config.yaml
n_layer: 14
head_dim: 32
d_mlp: 448
activation: "swiglu"
norm_place: "pre"
qk_norm: true
init_std_down: 0.0
lr: 0.0136
lr_mult_down: 2.0
steps: 9320
dataset: "wikipedia_en"
Each number is 200 + 30 x the weight over its row's rms, rounded and kept within 0 to 999. Layers, rows and columns count from 0. The size before them is the row's rms in percent of the matrix's.

# up: layer 5 MLP up, 448x160, rms 0.221, rows 33-39, columns 0-159
# down: layer 5 MLP down (transposed), 448x160, rms 0.15, rows 33-39, columns 0-159
# gate: layer 5 MLP gate, 448x160, rms 0.23, rows 34-39, columns 0-159
up33,103,223,223,167,181,162,196,187,220,191,244,175,227,298,187,210,171,245,181,179,211,267,223,234,235,149,208,174,188,218,156,218,183,178,233,253,212,210,160,198,257,176,172,152,185,218,224,235,178,192,202,189,231,191,225,219,182,197,201,245,159,148,198,196,221,198,191,188,198,230,177,253,189,160,217,219,186,153,173,197,222,203,246,233,176,217,197,160,165,227,186,223,228,163,216,248,144,227,226,230,241,212,159,235,225,157,169,199,200,268,177,186,231,180,216,206,201,164,196,189,165,194,190,173,148,242,163,232,160,176,215,190,196,183,181,170,209,192,186,213,289,248,256,169,195,186,201,177,213,192,220,228,233,148,222,149,196,201,221,219,213
down33,101,199,204,237,212,221,170,195,190,188,219,235,186,149,205,174,250,142,257,215,209,173,171,220,152,212,181,232,194,205,229,191,229,184,188,206,230,275,239,211,160,197,196,222,217,160,148,234,218,193,224,251,175,213,206,193,186,228,190,230,203,240,269,234,166,254,194,210,193,169,213,116,219,219,209,210,192,214,167,188,256,187,170,228,182,208,192,222,240,202,219,241,243,187,184,165,245,190,186,166,228,196,214,143,208,273,214,188,247,190,209,208,145,122,189,207,217,210,186,191,249,151,251,203,197,175,258,209,208,237,144,202,219,175,220,162,218,179,185,181,151,203,210,182,218,257,170,193,191,190,183,182,216,205,223,165,186,231,162,216,171
gate34,099,196,165,188,198,159,234,238,204,161,192,205,207,216,157,227,206,197,212,230,142,208,271,223,242,242,184,239,175,185,213,192,166,176,218,197,202,233,200,222,196,209,198,181,204,171,182,157,176,217,131,216,188,210,201,187,177,190,202,205,215,196,183,133,176,200,191,184,200,176,149,232,212,181,198,142,170,175,141,172,181,250,177,284,178,241,245,166,186,201,237,167,177,208,182,186,158,208,190,209,194,240,180,226,234,216,175,208,173,225,176,214,182,122,233,215,212,200,222,159,185,164,217,254,192,186,142,220,196,211,232,159,140,282,255,165,232,196,214,183,162,163,231,196,195,218,241,166,172,165,149,224,211,163,191,204,219,243,176,194,184
up34,094,203,239,162,218,248,200,207,207,174,178,161,216,222,197,238,174,214,147,188,223,173,201,245,162,231,194,180,175,169,215,230,207,164,194,222,117,174,200,171,160,210,179,226,210,123,177,229,210,218,200,228,193,209,205,205,173,197,219,201,245,210,156,236,167,225,229,161,200,182,212,206,243,242,220,193,204,186,204,168,180,224,221,140,178,149,140,185,216,256,202,187,237,238,181,200,220,256,245,156,169,191,172,155,194,219,170,263,264,130,221,168,209,252,225,201,172,214,198,184,178,178,214,193,197,202,160,202,156,231,204,238,174,177,222,200,181,173,129,179,226,223,202,223,140,172,191,195,174,159,199,178,209,228,221,217,271,220,183,194,221
down34,101,205,206,205,187,182,146,243,230,115,149,207,254,180,190,197,176,165,184,235,206,216,202,245,233,245,183,187,211,175,244,262,200,178,193,269,194,190,227,188,200,254,229,257,181,202,210,249,191,128,212,221,199,217,209,193,179,200,204,245,239,203,211,209,186,159,222,235,186,240,209,225,269,128,201,206,222,192,253,196,195,199,183,196,229,173,183,171,200,193,182,155,243,234,214,184,131,220,210,202,180,187,208,211,148,195,209,199,182,193,194,145,209,197,156,181,185,208,201,185,197,251,202,178,181,162,179,219,161,178,188,270,233,196,236,241,187,172,201,229,217,205,183,179,166,149,203,247,239,193,205,208,237,175,140,158,160,179,243,195,208
gate35,097,213,193,176,204,176,170,244,213,176,200,215,152,254,214,261,209,196,170,195,204,176,184,207,209,236,199,173,158,268,184,207,222,206,202,197,217,168,209,179,197,252,190,222,217,221,205,231,199,181,235,198,218,205,209,184,229,264,148,216,188,190,194,200,272,197,196,213,210,221,223,216,220,218,203,166,194,194,193,160,273,160,149,252,207,200,226,230,150,208,158,199,203,177,219,147,184,176,275,229,240,275,166,244,195,239,248,163,231,210,201,174,216,218,210,175,210,168,242,181,191,190,209,242,252,249,200,200,266,259,245,213,199,236,183,156,239,213,204,206,194,167,223,250,170,188,200,164,196,231,152,206,202,215,154,203,169,207,204,232,256
up35,098,220,219,202,179,164,198,212,216,126,168,207,237,186,225,193,189,202,190,212,204,198,139,184,204,266,205,197,170,173,191,183,243,230,164,233,248,156,231,191,185,206,205,149,206,239,181,224,224,199,182,175,209,180,228,187,227,248,196,220,193,213,186,176,225,209,183,236,263,224,234,198,155,169,200,161,205,200,223,171,241,179,180,242,238,141,217,184,172,158,201,255,195,175,164,241,225,175,232,202,222,211,171,257,160,206,234,240,201,258,232,169,200,212,190,183,154,204,204,187,231,114,187,222,225,162,233,204,256,226,146,231,188,197,196,163,246,227,183,241,161,183,201,211,156,227,212,173,220,163,173,180,190,215,195,243,112,219,205,220,213
down35,093,243,156,235,182,203,200,234,193,200,197,236,236,162,215,227,184,167,232,198,192,189,174,226,176,158,182,226,241,189,183,203,166,181,196,187,170,180,250,202,196,175,147,217,188,177,160,231,202,171,184,226,157,229,235,208,189,220,226,240,180,183,215,208,238,215,228,162,159,166,226,250,226,182,113,233,232,187,171,207,266,222,201,207,156,152,188,202,178,216,157,207,236,167,184,177,211,183,182,151,210,168,172,205,199,173,228,199,194,178,194,244,219,186,180,173,235,187,174,210,217,147,197,194,237,203,200,155,177,259,303,161,228,179,207,275,210,194,202,175,190,224,240,225,273,221,181,159,202,218,172,185,182,233,219,263,203,175,225,155,208
gate36,095,198,216,200,213,133,185,179,192,200,211,147,200,201,218,150,218,190,237,185,208,203,212,221,145,172,162,181,206,143,108,239,189,158,219,229,184,208,176,180,227,189,194,204,206,176,240,237,257,178,180,207,212,241,148,183,233,181,239,207,183,171,189,264,194,209,152,245,212,238,283,205,193,223,175,243,141,180,185,167,196,179,191,186,201,216,237,197,154,210,119,190,205,185,180,186,188,164,179,173,238,209,231,197,202,211,232,165,195,191,228,201,238,239,210,179,189,182,183,189,164,127,188,136,196,223,179,213,236,215,247,201,161,212,168,194,189,144,160,199,177,183,194,200,186,199,204,150,202,246,214,248,179,236,201,213,232,192,144,197,233
up36,093,199,224,208,202,244,190,206,176,180,199,192,166,189,193,206,207,152,220,193,228,197,241,205,248,266,228,177,201,176,166,247,247,218,188,200,225,247,201,157,199,192,197,256,218,183,177,200,193,210,193,168,174,211,211,190,226,225,220,219,217,214,281,242,185,220,195,215,182,212,162,204,303,197,200,160,214,205,150,184,202,223,217,212,188,226,175,155,244,201,258,209,227,202,159,223,211,196,217,214,197,202,153,262,175,224,229,178,197,112,229,234,219,205,180,177,225,225,213,200,168,207,230,267,213,148,179,221,204,192,138,172,170,245,211,184,205,194,177,168,185,135,127,187,179,212,181,214,207,178,240,192,261,161,180,201,188,259,162,190,222
down36,097,202,219,269,231,174,180,204,178,220,195,187,271,204,195,194,238,220,209,210,264,253,215,229,158,222,195,260,238,179,166,246,272,195,212,153,212,147,217,220,187,185,170,186,173,222,212,194,208,171,181,212,236,197,198,211,220,219,194,169,196,231,204,175,207,239,211,233,209,179,256,235,161,246,245,171,227,199,153,157,220,163,205,216,200,204,251,148,179,190,177,207,212,227,176,194,200,160,172,208,248,175,194,167,201,157,178,162,209,163,180,157,202,188,227,178,187,174,209,191,182,157,229,155,163,207,154,230,184,239,208,164,257,206,202,253,228,124,148,193,223,172,206,231,233,202,195,162,184,169,156,177,147,228,188,171,231,217,186,234,199
gate37,106,204,169,183,169,184,235,153,163,209,175,129,241,231,189,178,202,210,190,161,190,184,191,168,200,189,189,193,198,207,225,187,239,179,205,141,216,161,175,214,192,273,179,195,245,239,191,208,185,167,245,209,213,200,205,214,224,188,220,180,227,230,135,182,191,189,171,239,264,124,196,240,193,178,206,245,187,220,188,239,202,187,206,205,183,192,219,187,219,199,194,190,191,245,160,221,157,229,182,220,151,188,226,188,234,151,183,210,229,235,226,153,213,215,244,246,189,179,158,232,155,183,222,163,211,126,203,247,199,188,252,287,201,155,181,195,217,155,161,194,185,213,165,233,215,182,268,206,214,168,165,192,221,245,243,218,172,201,185,221,176
up37,108,252,226,166,176,212,223,202,156,243,211,228,186,152,183,206,193,276,158,162,221,215,177,152,220,210,212,235,229,234,165,172,208,180,186,205,216,182,217,194,163,217,109,175,177,210,231,229,202,210,199,167,195,162,263,219,190,234,209,173,206,176,196,206,184,254,218,241,176,206,215,166,187,159,240,146,268,229,190,162,225,175,225,231,188,199,193,166,181,198,160,232,190,236,173,189,194,178,183,176,185,174,289,211,186,255,174,198,232,206,216,236,147,186,212,230,144,188,194,169,189,170,223,269,214,174,180,144,198,238,208,181,183,163,239,219,164,212,211,210,231,237,218,215,194,134,192,200,187,211,193,186,232,212,212,230,242,188,241,196,241
down37,105,170,219,115,242,196,229,194,197,160,192,245,218,138,180,193,196,175,138,178,223,157,212,187,205,224,204,161,209,190,193,248,185,200,207,144,223,173,198,276,209,185,195,236,177,172,190,212,225,223,190,210,204,193,236,188,154,209,236,184,201,228,158,173,231,194,186,173,166,222,209,219,207,133,156,173,206,176,192,246,188,192,215,209,185,179,183,174,202,156,213,227,150,166,140,231,198,191,133,178,180,190,198,216,218,216,232,221,234,205,222,209,216,170,224,175,214,129,212,227,142,182,162,157,219,196,173,299,226,159,207,213,201,239,191,216,205,231,229,241,188,238,230,202,258,150,183,162,177,202,211,180,213,190,193,234,248,185,247,184,201
gate38,101,212,186,218,234,267,185,209,240,155,174,210,188,169,204,197,230,191,216,191,167,157,200,202,223,238,233,226,139,221,221,220,250,237,174,178,208,243,176,182,181,210,180,240,177,272,200,154,220,185,187,204,141,220,179,225,170,195,130,167,204,212,259,259,179,242,229,198,171,254,215,180,177,207,194,227,230,220,218,150,226,176,224,266,213,229,205,176,135,175,164,165,209,183,190,180,221,225,187,167,158,211,213,215,204,163,192,179,242,186,237,168,180,169,179,173,139,194,210,187,195,212,212,205,241,174,224,171,224,219,248,183,186,162,175,183,205,191,166,159,182,270,176,213,203,202,235,216,233,159,216,175,192,229,170,229,147,186,230,210,144
up38,106,225,101,218,183,151,169,168,155,201,184,233,174,143,179,231,156,150,216,181,225,224,203,168,189,177,255,178,210,248,193,218,219,238,197,183,139,211,160,207,203,199,191,223,177,228,184,235,141,192,213,201,202,221,185,169,197,246,208,206,172,202,248,270,179,179,233,167,207,243,193,220,201,219,199,168,200,177,139,242,218,187,217,137,253,247,228,170,211,200,160,187,220,192,181,159,255,212,206,205,242,194,190,202,180,236,217,167,193,217,139,233,211,200,217,196,165,208,206,210,209,211,192,169,216,192,248,204,266,202,182,155,258,220,170,145,177,197,258,227,203,213,243,216,180,215,257,183,164,220,214,240,206,201,174,188,204,192,181,218,174
down38,100,263,182,157,186,230,178,147,212,198,196,157,204,151,192,186,190,214,230,212,159,190,262,188,214,214,228,191,165,200,159,229,206,179,233,199,237,187,206,248,168,198,242,273,240,202,198,236,174,227,193,188,204,212,210,176,173,214,211,188,181,191,213,188,151,199,166,167,202,209,163,167,162,217,204,203,171,206,232,241,198,206,174,115,192,189,177,166,247,216,162,202,218,211,224,208,226,184,193,199,198,199,238,208,177,161,181,197,182,182,240,187,231,231,165,205,175,251,175,131,241,197,261,115,206,160,243,125,284,221,183,144,219,209,216,194,203,234,214,190,218,225,238,172,232,183,223,203,153,208,196,162,239,171,180,238,176,199,198,201,169
gate39,097,170,203,220,206,233,186,130,200,212,215,218,164,158,197,184,225,162,186,141,234,188,156,194,193,201,186,184,213,217,186,224,229,239,158,211,274,205,201,203,206,202,234,227,200,289,181,194,210,236,279,217,175,228,272,207,223,224,213,211,249,211,185,207,225,175,207,229,183,212,210,224,164,204,240,146,197,153,223,217,215,244,198,179,210,203,185,216,187,220,210,221,210,145,147,205,204,209,179,154,196,217,204,176,222,206,175,224,271,174,199,155,135,194,207,229,222,186,169,198,195,203,237,231,225,135,209,260,195,157,195,220,228,149,192,224,222,187,259,118,167,192,233,177,234,199,214,176,200,181,250,212,223,184,165,218,171,195,170,169,209
up39,098,176,234,213,253,233,176,196,218,159,218,224,174,190,263,172,275,194,175,208,173,187,223,187,173,187,171,151,223,192,197,220,196,246,156,228,146,222,230,178,223,186,181,196,182,188,222,162,192,245,177,186,228,231,192,230,177,251,214,233,182,157,140,180,205,181,208,201,130,194,156,182,186,147,194,160,201,163,200,169,214,153,169,226,181,186,194,188,167,183,209,259,167,150,186,141,149,164,180,204,196,209,208,270,170,244,238,182,194,221,193,245,208,179,212,169,188,223,219,244,227,206,224,183,208,128,175,195,250,142,168,177,235,173,199,193,194,203,174,175,185,178,236,168,241,207,180,172,222,232,252,189,253,179,188,167,177,181,199,200,225
down39,092,162,196,112,163,203,205,205,229,184,198,234,166,186,181,209,297,181,186,156,276,156,193,163,193,156,178,163,198,245,171,215,234,199,188,242,207,208,241,217,175,218,233,167,217,210,198,209,189,222,202,186,152,267,200,246,164,266,177,211,201,171,200,252,217,178,228,177,202,171,251,249,206,242,221,191,206,207,209,206,177,213,225,179,232,195,192,230,200,273,189,206,197,180,211,224,193,206,184,189,250,209,168,149,198,180,190,180,177,227,200,129,215,208,193,177,194,189,150,189,205,199,217,206,256,168,202,172,157,169,175,191,233,151,251,260,208,208,211,175,247,210,226,137,207,203,203,187,149,173,218,232,185,190,173,196,189,221,245,204,210